python train.py --norm="rmsnorm" --positions="rope" --rope_fraction=1.0 --attn_scale=0.125 --parallel_block=false --init_std_o=0.00495 --lr=0.00478 --decay_shape="linear" --final_lr_fraction=0.05 --batch_tokens=[8192, 16384, 24576] --doc_mask=true
Each number is 128 + 24 x the weight over the matrix's rms, rounded and kept within 0 to 255. Layers, rows and columns count from 0. Numbers have three digits each.

# layer 10 MLP down (transposed), 512x192, rms 0.0307, rows 464-511, columns 0-47
115129139163138130146124104085178137149133132106126128105085138096148125118105153110168138114090112141091132124136132120103119108084095139150128
126143112126095157185115154123145121138120111107135149114117110147154100137114130133148119155189126172099138129090103113144092132149115133103102
120133135105139113138143167157113154094158140125137124130153125125182137125069168143095137100172152124123105156110153139165105131134130121085147
124173107125152146116131136148126117155132119095110157085102123088105169108110146106094156146127152151111114117090158160100169116107157161134107
121153103153178176108116153127116135105153094127137128148145159076149135177181156055109125125131162152106132138091099121179090117131105122139106
128118129092152103154158116075122093125131089082068111185098143126151125124120112127157155140138092123123142111145153162149102094161154120128141
181137160108126134135141110146139112140128126089156144139114142154094170114157134132118135113129106134118132145164139124136094107142138134121157
122155127096148162145098162125122158156101128128127141096168133100135132137099090101122098140130124086125169128088138082134126101128143097123090
172071148114095153075112106121167192111134131163137156130134119131121126149108135151137112120103139142117143124115149141123081141116126097135164
134140159101140140119110100167124126159129144137145093106092156134103123206107100100114160104108153141108141125133132157159125096112155118090094
136178127139116136146147158083156137104133134142102126153126131069175130110116116105114121131140133133164131124123148073157150115084112105142110
124121131175124146130120138105131120135141153127138159107110108156128126134180141096139153145077127100158141134122152129155150108177128173112159
099152148149128104178112136077115067140135105113127096110115106150136127126130147120130146093129149152129156159134119106126140136130145126124120
127127120120110120117145132121145144105115118109128108123153091140139095105104110137103154139132118147145184154128132113110175132112102141105101
145159132132113125105107142166112097118164145123153108155095135178124141135144102135157130137155154125161138123162164124097110099096122096133130
112152069117126145143128158160136115146194167121142187109102095138151119185151139141165132123121166125125135092131137193123107088147096157120137
169108108147114120115112165154090088111199126142162138121124114107150146150118122115120134099160102143104126124117142129127145130114093120115129
125118141082099140153178124095110139148082140109157122128151112131110155113168119143146181107158132104116129099097130116120153144151150146094106
130152137131139128159178148131121159148131124131123141141110098129112126131090125159114124163136133161116110158131085152081139131155110099096092
145140088152125148115154136138092157141091090160077131135091152164126155089154112133091139141145131122110122123186124143145164143109109135144158
144128150120126128135105105145113134125140118105112125143121142129121137126157146103127131088130187142194086147096122111098182137101140069082139
164090114131108122089110132095145125111168163133164130170166139114148091105127101072151126149134128126133105104126118129120089158158132093127147
117140116143125129092122148111126144170135149140189087137090129160145116158156113151115124136112117142166096128097141093164145132139118096132118
106120133135126112135072135104152135182123161080125123134090111143106150119136106107164113156122142115130149101141083174112123118128170141113131
117126145158089146111152147160137110131120114120134123121112165125106132182143107132123142177114083125105150111184116150127084093118116124114098
122153110172120117125099089110133075139132147118148159075192119135139138089150093187134144106143086100109107115138124116125116158135105138138073
191135158171128145145127127097113104121133127117122105123137169117130137122119133122104101086135121107115122134078140115112150095117166090113106
128099113086117117128116137164118138162113082094112134171117125162096136102106157135100165110131122137152109099102161148111118152145132157133153
145124144116138100138151132125116139135154067166111089104116123149123141141121145124128120155146152105178147132149107116136137130156117130134147
153145135101093142129154158092129181110099115149089121117125133098128156101131143161115160134132129133161165135153091133111145144153145129104139
104127128136157134144115111127125098105149124135143109141126111105124184156157160139150177144133140122104168106141152139145103102126156134129123
142157153154113131116110128175139111150130117105078101140117132118103118114155137163154112124090128116089108111119149086132120113110116151086122
162148144094140092142155147092194124123159139123097147172165118125085120117123153118164117112113142109055116104135148147133163092131109107159128
122116112105132140129134105108124116125134115123094118107120138098143135113159136124155091137140134119168172095084096091127157089117125152131135
086132119081131121101150097151124112161157161094114174102118119114094133141148095139098118171116188123136090154113131136121089169089127129108098
110124132097103063151139122136153086131115141114118107121170138125124105097148152144111116180194124088121139122117148101094119147134140162187107
106105118099117170091140132121142110116132140134116072145172115097144129153138141140116148163156093122133098085100155142173079161113167112148092
111118138139173152144142144131120109150115146115120122125173100172150170145112173098121104149120175162080124079107101126133121144148145117129107
154157185132121111084114119133175128130110128136138127120138160094124101152116111108156117122140145209156122118169111141082046134140142132155098
127120092143140134098101089143123136107139142089130109129104130169168137126144135128113126110093127096160100126137150113159153145134150105100134
128086130122131107113117168126101089077153146146179115082134145140092128145118137110130133143150087107127153126120128127178093158139123131112140
123102160105151134169131138118148132081104160141068123096170174077164098133114111112148117121127108126115107199118150118165084140136149104131123
121150108121103130116109102128099151125162135154130145153131115141147165151139118102128132101115139140136074125162094124131142138107118105134192
141161129091082121135104126095106163120145173131151130104128146141126160099123117131152141155106100141113105109159126121125111082129098104140089
145124133147155160070145144121112118123090100163126102137103093108175136127127115153128117151097125135135105101121150096099112125143129152147144
161117148116098138072135159120110123139109141120082105107140095140139154082118111104181134146097107117084148087156128132101130170139144141148098
094130110140148117153121113116109165137085169121121120080145137130147136142170097116095126122128122115099138101119159115099125126127129111158099
171134127148138113141150118178141123184142093140129147113103135126158086150108133124141093107166144132109162089133130129128155137117126114121143
# layer 10 MLP gate, 512x192, rms 0.0919, rows 465-511, columns 0-47
089125099123151086110124137117138122096145133170100153145150114116124152108099156169158120118112122116137142128114098138090161107056157135126162
144090126144128126152133121128125134159103144147108142090122119122081138128103095090162146133101097120119145108054138158129108131137086136149163
151088104121149113122098125067134114172119128128148115107097128172102144111138093132131140159127128128072118145178128113149112130154095112133121
158061151111126156156116153154127148112140106135140121118128104098127108178122107122122115112147151155120088111123137127149131120117111151110122
156116129159177178120146140157145079123108124120131109180117150116086134195112161132113137140075147136116169120182091175179115153152180153131114
122122148133125113128136180115119128125113127138126132145080138131093083129138169148107101143130144126074083119103126116110133161120135117119133
132104151102117102135134146160138108137122139103122077152127149164118142131134080136128104165072125121119139135168074134099115087121085113098150
164161129102148109110160089126085135145155142141118115080146161159104139134159121154137141111100114130113112117098093153099087098089125124135093
116134106111101104149129124106178113116122108103107106127142126123138120079132129184173083156118148150120125104105135121140098178130120157134174
127107148120157123129111149145112106160098127139145145155126099174103136106191145141130101135094108164108115127125106137128104149115110167096135
135125086118148121147138143128123162135149072147097140173128134138157092154109105128129117134094154093127100179136141135124105103138117076126135
154113152122150089125126166118123120100106133101146138146129140146174139151119174150102095142143112098153125124107125146137142135121134122128109
146105081123135102124133155097128092119150151169050155139150101126127092179131156168102107115104080117092139141110121114104167109178152116077137
150143124071138109144086093162114143134120132148139114158107127136106133100111104105112102152133128114152099096121152214127159120149136164134133
155097166155136187145104147083127113164109163122154128128120127128141144130097103143107140164111189166118177157091116108163122148086125097069170
094095142112179115113146144111125191104110124140125132130183141128133113115123116111127151128094135125111124148136150130094156114110114153128094
116116158110127149118161139118105117136116107108148106130136113111091103140155116138167160128142105127125129132170154148166095162114134120106110
119131078136163152147134129136142128105136124157115136088153074077137101122160154115129114116132136109128147105122148133163131156164109112145136
144128145122091138143170093123133161178084178168121131112143129152161129108112140147136126168115163160113102115144110114153151101120129142112144
137147131122102122116090127077119119129077139123108134162101158106071101140193162128087066140106135132115143099188140146113139139137145154109141
128167116127085107176118113116114143149102163095111128138135111131119148133130164127123142132107121122117171147117108118117087123134115122116129
127136082113125132146153105127155121081135130152104111117127143152149135134119136138087086142143098131159102065119100122112122137119151118129123
091145097162141094093140136121093131148121114129156113125123117148065117148098136114125118122114116114128132097131098146083094139155158120115163
148171110171102130156129174146168114118114137127136115109114110157112124151116100081129108102152107161156111102148104099156145142112116145150096
103104103146107143146143149127145138116123120097174100100116135107112117099143152137147174149164070139155124123122143109089107129136122151152164
144125109141172143155125143165113154137122118137090170114137156136091130098095122158182132197147138149160128143120128129148086073131137139170112
150137105152132132121121150107112154125136101090158126092123083139136181131134126128148139128165137138121125144139126143151151114109142111117125
141176099163141107110117154147130125137070133201098124137122131075128156128124124063135143103115138092142137161121086146132163124106139091112120
109101119109113100142170110103120072107130105131119148121147187138137101173129134121163110184099094146107168136159115187139166114148130146135136
145101166120081153096120103163145124142144117116122090090136130141125120163117134144175126163154089112126129090183137132150116115091142101127119
103104162142100169122132123124151115123115162150114127125088144128126126082138156139107123130105161109145175108143115141167151113095102088147113
124157081075138154156118130108156159150114095110130133086153193141167124160114111140131129134148098116095118197130133115146117118122154143115164
112142103139139122131147144153082152119115123138135092120117144118080100140147148133130135107130105137113106132089125093130162126141108151119122
127103090138128178144092079148136127121121116137138137154082086076089122178131076121143160109128152128153119116125121106106170115166116132120071
110121101142068121143091148125157139141136154119145125126141140126128142111136141109135113128114119140076147142122073102125124127152150110154089
138124141131148152139102103152127117097124106108129096112108096111104139087165130078128102139157129123156139136141144155130140111066103137165158
155138119123137146108152131152129114116149093114137125118148124118127180143101142110138149132128193145138128093142131130127137139133157083114172
117134100156107131130132090144139120138100135143082167142151109148140093144154086078140105118157120136094165119165122161110133153173122127125159
162123157105092112183126137128139105129124137128139121104107145117085125163139131095126121135169084125105084097116148116149152117140141140153122
131157079124098171173094129119117146145121121138078106109146175160141110117179094129100181119129105103119124174145147134104163150192126134131103
056164125152128126137096149108152133099153120117089118134095099087138137128116129152115119179133169146152137103114123162165130142126100130184138
092150133168124173124137124131124133160067070101170109158158105155146143111116140130124100170147140135155153143073088139173145158148110160088146
136132176108152106140121124107133125120136106162147137195126183163111104162159153156103162150115133089163180125147180124158126173154136155148116
124161146162138109167158129122115111098156117117166158145157132113109163156095150080138147105145121118134129148123187165190131141122139094150122
148162148126062101161111171140153148155144133097094141117158145098097120141089137095135122146140110131126169138129129122145203136159139132084163
119103144111128158118118166138142120135134089128125126108117112135083096119128080169119122142122191125149106127162131109114156094125083166105123
161123134128141109137173104154140134137135119120169143152115122119109112140177131114106145171176110102088129107127141134140153133099171137161123
# layer 10 MLP up, 512x192, rms 0.0915, rows 465-511, columns 0-47
134114112159111150106144120163148126192143174131116142100112140108123151126142086174113122112123128197138139079087078125140123153149109136161108
112149116097152101098105138130156138158136089064125141097167106062140155149164149135116154098122094176097129099134155101155103137108137148154134
136086145105106153144166111138161168122127164125133104121177138143097114113108140114145147099165104133176111170122128138078080160134120099129142
117108113125124130122102091139126111088135087139155096103161155103165153168172126149094123131097104103128125084112128124156168090098155149123119
103111178144151118115124158151112167143091120151131149123104135119118150093189183103101150129091107153130151181146131156159139177112132091142111
181123119105143145158124089125095132126130106142098153131133119139110141109140126138145179102074110156161177121162175113156142124155124113137145
123094141103101122136109137132112133121129095121115154109123115096076124152101122142133130098158178132136132112101141143073147154065107166118135
106168124099139128141125103141157107135131110151090147115154150166162188151118136146143142133127132129077172091178138081083119121140146119142125
124128136174094154136116118120099138174096135121090095208102180112159147124121154126166159114145090085131145093116129136185112127147146081161121
159113139137130127134122121126086111108108115140120095116121166131106070100131166096134117124120144104138144163082139114152151147157146149110112
144153086132115157155116126146181125077109064072135140125165148171164145139122105093158153153142072165139095166120114096121094088100101115131158
133169117145124133101124133086141119151139096126132107159155137164142097128102120123152132141110123108101101123130146147154104152101126146115148
144127125101119168104119099111088111108124139154110153135114140125157152112147113129139110105113115129132124116126073129132161095164139138127137
130091119098090130136173130167087101147123133156104130143137132088120123123161075116145102116108162126161163089127122104146126113110141095122110
141152117077132176099125172122104070125133163108138122130143123101165109168127101136117148116110141132120157133143127125125149130117113133082170
122154115145158124107139123140141104175123150132161162116125121110131076107104150172109139142141109117139124148143122144129152107122133121121160
128170106137140125145115153071131113185091140124146137156129124171142136120116077144145112130139122141142107150155123128097117146148130158150122
140111155117095116138110126142165161133094124116133153123135159131177147185122129087137121089092120151131111118171148128109136139121122151154149
153142115082137127083134150122137098087147078091101118129147149139113164108158152121090143100153130132132166137174157133136124151095148104115136
109171124125145134093117128120098106164144157102092121122095115130093122167128137147148115166148093142109133111145124127131124136084077138119127
100131123119108139134119081182122117133146154110106184148129096137115164166150125122121099148117151118094110119118118096149107145124128086156095
100149148139141107154093100127153115131093120113118080163123115087116116148121162110130112112118147084154156154138143111104116118138139167177135
160182121098094141115084110097145126126092175111123138176156101105128140094129097126147140124147139155143139134122127164140167093109136146125144
115111133136127166079181100125152161138144112102127133095127141099130125095100149169135179154136151134127116163129146166138079102151141121100136
102136138174132146149123155090104130144127141116156124110109170168136115142169123111124113140129147130098141104107147142104123127157141086163114
124155164124147106152138102114165140088118129138133133116152118106119088124090115158115140122126128112126108159162139182137099141112126166110135
118146111106114105134119174130153170097131101097081140169102132133076112104078132156131121116146128158133102123080147100129097100122143135105142
113126127139118111120095123138118144189158085145132142121135123107078107183107150143104103118098139119125136117121113124124121149090104134133141
121077108121154133133122104143125118156108136127136119119150144144153101115134132137119166131119134147158112139112118129117102120110171134148144
132159162173108106146111138111126129121127146092097113120128135146148133127118133095154132135177142134134104132126140115141119137126102132106136
124134118118091139131106075146157088145150160169093121120154173167158069127132144143072125149137114152120107151146087120129171131085158109065141
110107104139114053112113114145116110149109160169110134115094087121076137144117097108139095101118121115120143137177168136155109105140119169120105
161121106138100155055128155111148123106108114114119082132116114122108098134117136119164107160141153121104146117139123167133144122157110132110100
102133083133158116158163110132106146156115115093130127133148147149101153135108098150134155121151106091111108142152078073101115159167111113067123
115146102116126102198180139175143139161157119113114120119151138126099122136128110155108136153149166162173110092159164060135086140116102156158137
156085157109125165145141156150154143116104097141127117119155125077149101113133143122168110112094140100105205149163126150106142127130081157109176
130108131108170155119168100158116092158136081100141103128164113120128183131115148101123128147125188137125133098108140139112143155121150108126141
127103153152127159153156094127094140134160142139114107118133156128119155132113087126168104138111112107113137125139116103152147093118138144100155
150122120132162116140108083133156107125115092137131159108117138100117140153119114096141130102150118111126099118116141102132138120115135089139110
109131131131118137121150124157087098148133100162158113128129087101119128095101161096120108123157084122150114118106130172122082119111152141121104
077106135115176127129161091126146122095161149115110164096155139133109087129109122176150148155115146145162161102128119083130153137161114148138114
094116122117106071123114138122151104113123122137128134151108107166131170121204112099142128143098130148130152112098114109131105093140154123116168
100156133078170161174120136108183138146112171151135178184161161170144106126088109098084097155127116145113148120115117123139122183102131100128144
096130127153128146121192106124074130126133084171175094171126116064162159102104168145089113124135116136127145131159143126175127122145142082129136
128132146168141134080137118118117146156141128101123135113117096119110140140084121140166074114112126160106116141136138141139105108144140122098114
109131129090111137126107177151168139121076142131119126091082133129090143109160111155106128177146121145112152099110118122086147074140113138158170
106120125126132115129145126112165153136155078135148148141135126150194151147131097108135095103181155158132121143115111158150166091141129057166139